Each number is 500 + 25 x the weight over its row's rms, rounded and kept within 0 to 999. Layers, rows and columns count from 0. Numbers have three digits each. The size before them is the row's rms in percent of the matrix's.

# layer 8 MLP up, 2048x512, rms 0.0584, rows 1661-1760, columns 384-447
104:499527581482486495518532506496450503481505486482481489502442518463486508559489438551496499515532531477512537513512519446540496513458495502506512511499475492500525486495554512441519480468529496
098:489527522485500490449460478515499532469485526479527437498522480510464486513494497530493461530520482482512519551511437471491483532505488504523466485482494507538494535533517493528506475506483524
101:480513477485509520494552509519496482465497500481518488500522506489505496515516530468481462519551485494466542510493451542508544481504564494542476488513517545483457498507510499576513493479506477
104:485484554482483485544471496447482507491484534485519494456538505519484507494494498483516529544529500526504556514481508474505488540521459478499498532529467482503487511528476542542550480462514478
092:510495515485549512501506465508493497519491523529497496456476500526485464494523494463537520449499522493517477481472484487535441467538538512475469464486518520541510482477476533493507520485541501
111:493514526513411462525515517533423505534496491499456476492493507516460483531517479467500491555498499452490497496496462503503499498465499506515519479496495503510534491518504512471488489477498547
104:474476458493470501518508502498499526475479484490506470507467485499504449483513556525489503477523494520457501482509535462495525546556539505522492507495511534457497465501523470502487485488462487
098:483523494531539488487448490462527504532542479462484486466518503553538484519498503454505489478459513515575483525498559476528471498503488506481529485467511505474469499468463512487467501503514536
106:525476522524505490476523463519483485498477452503559546507479494540532471486494441482509515505490468540456474473495504496507539520476478481528488467465503500502503461464504495514472494514533513
093:508491475508481523484498498493504461489485440553485494509447476527469524502557522487544501489520541490491506508536489507517500524515473492492522507461478503500554484515520500476522494545508514
102:504486514505527501541478478509509490538539462484487512498494522473507503517463488500496513507518511450529538462496488472507478466500495476501493500492499509520544508533506437476475471539474476
104:498495508502440512473511515496517510493488459498461496487501509498530490508520507531516548543430495532492506436516500502535446476482510538508502507508462497530522495457497545497514481516530527
108:452493494524472493505474505512494476552493527530549508511515524518482547480479483498505482514473486482510537491566469505493489511528482484484454499501506516540511490499514483497480545516518520
087:481491522491504511544483508536473522502483445524483524452508515572518468479511463540489463486481562494472519512522496512497512540532509479479469511530516530495462479494524491508502480495499541
103:520461509533498511508480519561507516506486528468544484498472528491474498474502509556501494473485470489520480516529458479489481527517466479509501500506477490565482465511547499495530498480509496
103:474516458516473503531482517493536491507515467535510466531484489483510476504551502480526447444488515480509491452501513473462458468500543501483488495496521484479519512513485513462535485500528528
108:491486544500537520543464502478450524468515487508512467497452534461513542510457500506498500493501495494516483448524514501453458479493496469507525519497505516509481500479498517509493539497502543
109:490509495471532492457462533546513496561507522433537484509488499482509479499530508494502494501477514483499515491527484518539513499461485507479500505482494543516491484515499467497545494498508465
092:524519479492471481498511511532508479467547553478507525515534539536494527463458452513504470547489482490477482465509510519498540472512489499497479490447511497522504474529508472512529501514515495
106:471479526498532474521507516543488494473502519522473494497512457501481530508506450482515559493492516523480517519482430504492559475496496473491500484477512526519495456498483499443517486488504540
096:486471520548541462494485513509503516479475519527530496485478550472531516541513501518465447516505476492474488510491486509526466488482522510505462504490516518521512515491531534470466494490479458
090:458470502469462526490495521501470470504533492479480485465502508538501506564504462515499496528501477546501506468521457503493458479475534451478457520478485512496482461477497506466503540545519544
102:514531468512497516502497481497487519479521554481478519446504487486454545502474477532498470476509472489512486545495487425530512490462477495520522528495517470502508491530528512528503503512504448
098:494504498485519540482477522477489495473504492443513565520512498508490511478519562513470533473483516540536497484507498450515509469489479470506519528454491487499506497502496517519499459508475496
094:504510515496523525474489459474470522465523506477506512490509482463509509500521480518511551504509554474489530489508530488496486518477473500475552477476466502506515482500508498505505516495485505
096:490552510505485490532516503523538497468496508491456520493533466453478485480514534536458481517505444496507480524508488562500526535534550504486508485510537476488459522490451482494491468472495487
094:488500496512464496521501512493496500504535495492516511527454482506521512520517468537492465476474522510523492512469512534497507502467514506477463474506482524480510472477511508500496476472518524
091:521502475512548543516507527519485561487525471484456533491476524507490510504524495486543477542485496475535488503511524517484504483475538534486482491514487477509476473493467517485491491465479498
104:529475506543527490538467496507499475496471546537544484423559507437526473531522513475462480483503492564512534509518495507480494495478466513527472472504485468525516495489514494473509485479510494
100:498501502521494458468460550508500479529486499499446480484472508492491507481529512483517460489509509489511494472509488551457524516529483513478534497482524513530549453460483523473531534536497528
102:483444517472494485543462551455485481509490523479465560490483514512502494456508514532509520473510446529487504502433474498488509508486495527556467434524500509496489501498533495489479505467509530
103:496500493461486506505480542502496448473478512466524560514448539490503501520499521483476510506513534514507490520481487497499530489470527531486486487501471511522495547454488466488522519477493508
091:493460522545496504517501505546547499490457508492490500498517518507503542459472486481496496510496506483520493480491469487525544484491522479487449509435486520494492501538526519523487501527528477
107:490480491510472502530517470501514523482533488498455532467515487492508472527501516487455520489497502519532513525489518486488480441506492483494505477457469492511508507472504528499501510488497456
092:522483459457514485455506490523523487437526507489482480512491483530500531461541514523504495510524482497520514488492494537506473488510504487492493538498539541488498529471486468537455497473504533
100:489496468510523536496494507475521468479477497518465517514539511489469448491482511471442477523478499517502514512529532469489487527485543485501492510473534455535506502497494499535501461468542540
102:464477492551487503456473487514513497460497468466494482524512521496503492513491486465484526513439509505526481486461488537506495448486514458498475527457538501520500494516499515492478545458487502
103:505534502509502470501548492476564481524549492500536507549457512513521469487513530514513508484519489523466476471536480494530497492556457497506512531491557505476520486511500519515484529551463504
096:498488441490470499525503506516509518499412460494502494539494519500494505464517472472464450530514478489502441510505488480493460500500511516517455469479519499488502515465471470453526492516489454
095:488476496496534537536480493441530476479509473534496507497504473506494484439494475546517463539496495547497519496518535523471518479524489500468464491499538511470540444468481517488515489479472503
107:524491533533473504498522506493586474510499516490491500531536512469447513511484526511578533498479469504532521504544511506452490543478484479487483506507489526507496551478480501529483510465494541
102:492465477473510510515525489499524501504503453465529514474484483478518498501531493496469452505479437472470483515504555490523535492482509515504500510519472540525482524482521502535526517473501538
100:496509502480509484455493502541549536464498485451483517501509497486488490552517520510470477540508522453504497524533486521485535493475505464516540531463495478516547490459531491535476504537487501
102:500509461430511493452550520551497507495486455514564462464516539479516510514526552507503488553515547511467475487486528536528481487515492509494479486514489503479509537490485473519463509503417489
103:491495487553530499506515493489510500448496520503474476502503524528486492494454496471522513506536529507505536521469495486517512480502470485460490491465484537519506495496486502500502486511505508
090:545472503495508500500494487458476478511550537519525511517519514495510507486513516529495520500503436495495480476517507479527531512470527534512501559506528472524564543532483507488534486531514479
103:478482477493536495504474467467498488510524501518513493508481532504462497511555523504509493488559516509443517496535470525483502503504514521508519531536538526489496518503478489526500510499482514
100:535497516485492469509531482478533528516530517485486492514520482484491466506497525481463501533457540517531471527483529518490485487536515448531506490468517475475526444514529497524470525502495505
110:550474475531513464547510511515493479527493538507448505494498490467509515522479504514466509497485503485479484524499492546514512496485486537532512483487501514525507533513525525503504464513484488
101:519508551498491507477482508539531513493484457519498490485498486499466501504482476476474509524520503504526505489446498500486511538524523538477495488469452497457460499488477514543491515492507466
105:504523456511487489503499462502484496492474549487527478479497460485540521499511511512501455516481523472468486478523513498497479522493514510464512495511499506495518497523532475476486499511491477
107:536488502498503478478518470521471519482486520542512497495499497481508474501512456529502517498515486537525487483516534509507490516492477479525501502507459517504464513552489521522526502500488505
094:455490480548435492486506534505480508454525486500471507457530532517525519504541495434508521488472512538529491487537506477516470511495526560537525511478434521519499457535535507526517506532528485
101:489515453464475503515487475540481536525502513485491502499526506509542506513470475502523482540490482495479451526495457481503476494483477453482459521484506483483448480517507506513522523494515503
099:490487502500464526503517427537477509498467465506492543530520545564501511439521520505515527471505480511517454516510491483537500489466509489527467533502486514477538455484504492462484528476512496
091:538520479516501479530512487487544479494455538511464471497431491496491540481521513466511451535516506505498530506551485537541497530514488500459515494498475480551482485521520487497447500529473517
108:495471536503489492482487515491503544496523537523492451523489495535512487509495515524474510512472508476551511498487452494461496466541492499485533512534506485501479489500444471488522509515492530
093:468509536485504527516493501491528476518509505472516493590503526461496511510499501481542535512528516511495481462485505520509485494522526503507461485501519515494499508532517483461483539431479470
105:548511524521489457517520506464502501503525536489474494468465513462490529482492506481504513506503491502561512495514458509520520472505521499491516510513441559514512478502498526488502469531503479
103:511432521533503484475523524561520543491503546526455534500519520476489464492494507501527494511531506464492501525503503494505542482488519494543484478469523475489507466537538499471512466507527512
101:454496477455481467469500462500505498494482509460524532496487521518491481499508483541510513534470509523534523477521488507513538504483526554489471515516497461503497545452489495523529488508485504
096:501499508485546552489511522473487507497496512494477479445512544503490555515508535508480455486486502498510486512513483495541500525465523453464479489498486487530510553484464485484510524518520498
096:476470437431508477476501520537469502524475479528470527469518490463478516489509506508469505514515503541534491487472503491504493500493494496515525516530455479507511478546486538507545475489551504
114:484486461497494470551496553517520458530470538503486494499515485462500521476483488481513444486487488492520531476503551489512523462524508456510502494499497501538538556495483494444522506503512486
108:509472512547500507525547510515489507532492469468502533480510508500508485538508441445490520471443490500517521517526502447499520523501518497501523480475508453476465500485474488492517458476508492
097:510584480519523500479527508509499477510508509485490505482448520478495519498491556529502514505475491484523521497475487507523488514489519484481503509514470548477512467478499510509476503508466524
100:519495473516509520524503497536466524536518519515505490530520508536524490495513494509547493489450521510551522513540511461478511510538481501489507510501492465478507448506528497517475522527489552
096:486482538548471535501486542506536510502510503464511494515512486521491534490490471504501470524531503524515489484531512534490503485533498456516514504485505481491493489483454469442514507517515488
094:487480446507485486467493472459498483488454519462505529485525510504536502517516489509478510449479523525476478476426492512515488533470498519499518507455523495496501484512542500494514489479493463
101:503439458503493449502510491536541451486499484532481496503468509523504519480482508481521474526481536506484518511463480531486485454440495452441464482512497470492484488499492495462504472496501539
103:498502502498504500531518489516535510521502512545472504485484532480479490514495475479477479510513447495498450488514469535502530477471542507434493492498485518502491497497486495505454478483452507
095:490490522507561517497458472454520497542541487480490518516492473532539507531530480502503527493524479492514502501528471478494550498530501500500453537499548493520498544494506497501506519536492539
107:474507526526491472506481523473565473504513506462522535517489482519495488508489494516483502513485558495487470495551508504531485504512497466521493531517509487479511457496462511525528567514510535
101:485502505506494507534541514503526490479502471507453504468511509504443482485518487495507539526487529516539514498473503498477503505531460534498492473499537540506487472495544508491463545469515521
091:481457538489500518495545532490555479501519486526464521486489521479523483549484505496550455516481474513498446464514449498496483481496468528517499505488539495519469504497460508478524499526498481
100:500506495523499511492491493494514549495448510506510490463531510494498512502525506527524477478523550495520486493513507493512528453504520503503497522520515491469522468473512533482523500510485493
098:520465509476560502525461498538468503537502522523512536476498502503541500479425457498519530493463509493483467501540479492508470482495526474483479489529496462492472506461515526520514526512496562
101:523517486484507496521473504495518480486507473460497536506466534487434502506533471529459514536524522479494485481446481520499502470506446529529529490505495524509509500467485476508507529460506514
090:518510523512487521479536497493459530495486446524474515536515473454513469505494499501515440526504523490496495498487490496504505512510482507483507530496520482480535440499542499490526550533532505
103:514524468504517537528464474467458496571479477494523528486486503537494490520529468487503503463520465493494523479491555498484491490510487504544481504493515512519518535500511531484494541497507517
098:491470481504521552531491515487503490518508509492569493517524475500530478524500475499517502483517441550511505502451471484443490473477458516462517505554481478506486498508474494506495515504454480
097:485489542533504548483468493499493471510508552527494494492507499499506548479492484488499472522533500483535512516481506543464516522482483495519472471485485453495510471523494509480494524535470498
100:481485501535475545522497527502508507520526479512480457471540474545492494479484510513477474492500492515522465432545498499517464481512518450474487477520523490485458527512457471465510505472509498
098:466512481493509564470475537472491525521481505486475515501523510511498480497450490492523512486481440516519470525502526479490507449541498502508534524472467509505477565571491502518483502491494490
099:520489534500507503503526499488489488485504487520497507470502480478514511495547489475500525532520518519495461545524490506492477497486500487461493490488530481465501495493507558528487517459536500
099:507532494477525459520474507523543481488515501523479523493493532519498493461541482564498495484450516503497477501507482517485531477481504541531502534520516531485486505533495526467501423476468476
098:472544477478531543482529538441533503503491507480527497504461512513465492490505503489510478450506487517539474556455485491519499494516491489490493483514512492507515482526548425497516521518506484
108:495487517521460534458511481499456511477497448501552460466482480490509489533520526486479544516480490514500554504498516476492543562467525523523506481516462521503503486522475494484514491487508491
106:486517511507486517512497544480526525495512472510561515529481494531534477515479512531499528516444501458509470502531494501514528508524496533505509485508472457480449495477527539486498490526519495
094:511507470493507522476494486495494479500522501456506518481531503519485513493447503528477498543509537489503511502524503483468513487511493455511511482471491480455531511491494540525506454525519476
096:454485575497496503520459517462481474504473474524468496474552501510527500486491513529481489476491509454451479495525486493462512492502516547477494518481495503545463517494479539506480509510490464
101:509547481453536501510480514505558526530510511536563490521534499519538498483551484490512484540457499474459521509474480498499494493502514522495538482498477498515474531504501474505522513506435508
085:553492512500512502460460493456500447494491473473497484473503490508452523529508443532542444493484509517529513519493492483481482492498507534559511518474471482451535492483461540474536477483506479
092:504498492521519546548535489501490494481530508487517478442511520516501500531480483460504491486510517491517489500478482496505505506512513467519508496521508511514528466429494518486498487487513478
097:510499523528527491494510513492490531473433531534493551496467429530501518506512556469486517531504463531532508477523468527518492500517497534525482496496460526466491500480506494463528543481503493
100:504454516528484489509513494491511501523475533516498463538507499509447482530498536515506487522483503464562541523524519521496491537502517526520512455517541476475429513512491479542516502538486502
103:565486510460487505442517499444499493533500504495497544506516488481524477475499544487475494487537502526464473548478502456545491496527484496512488519520506514497505508505521519506481510493535487
101:489440514506519519544513486545517531525551471477493487528526484500526505500446486488518507496485519480506530542470457477548523472474498496507531484531492547483491509445500507480483509540502526
088:475490497509476510479533490468491516532509490506498539514521518482569513491500493532491486534519496485491544485517508554510495499457532552489502481477468506492488505515528505438520522510512447
086:494492492470483494496505526529523568508503517475478486460480501490487450524496487515487513505494553460491507504508483529489538558513443457456492501491513465529481535466455485517466486474542530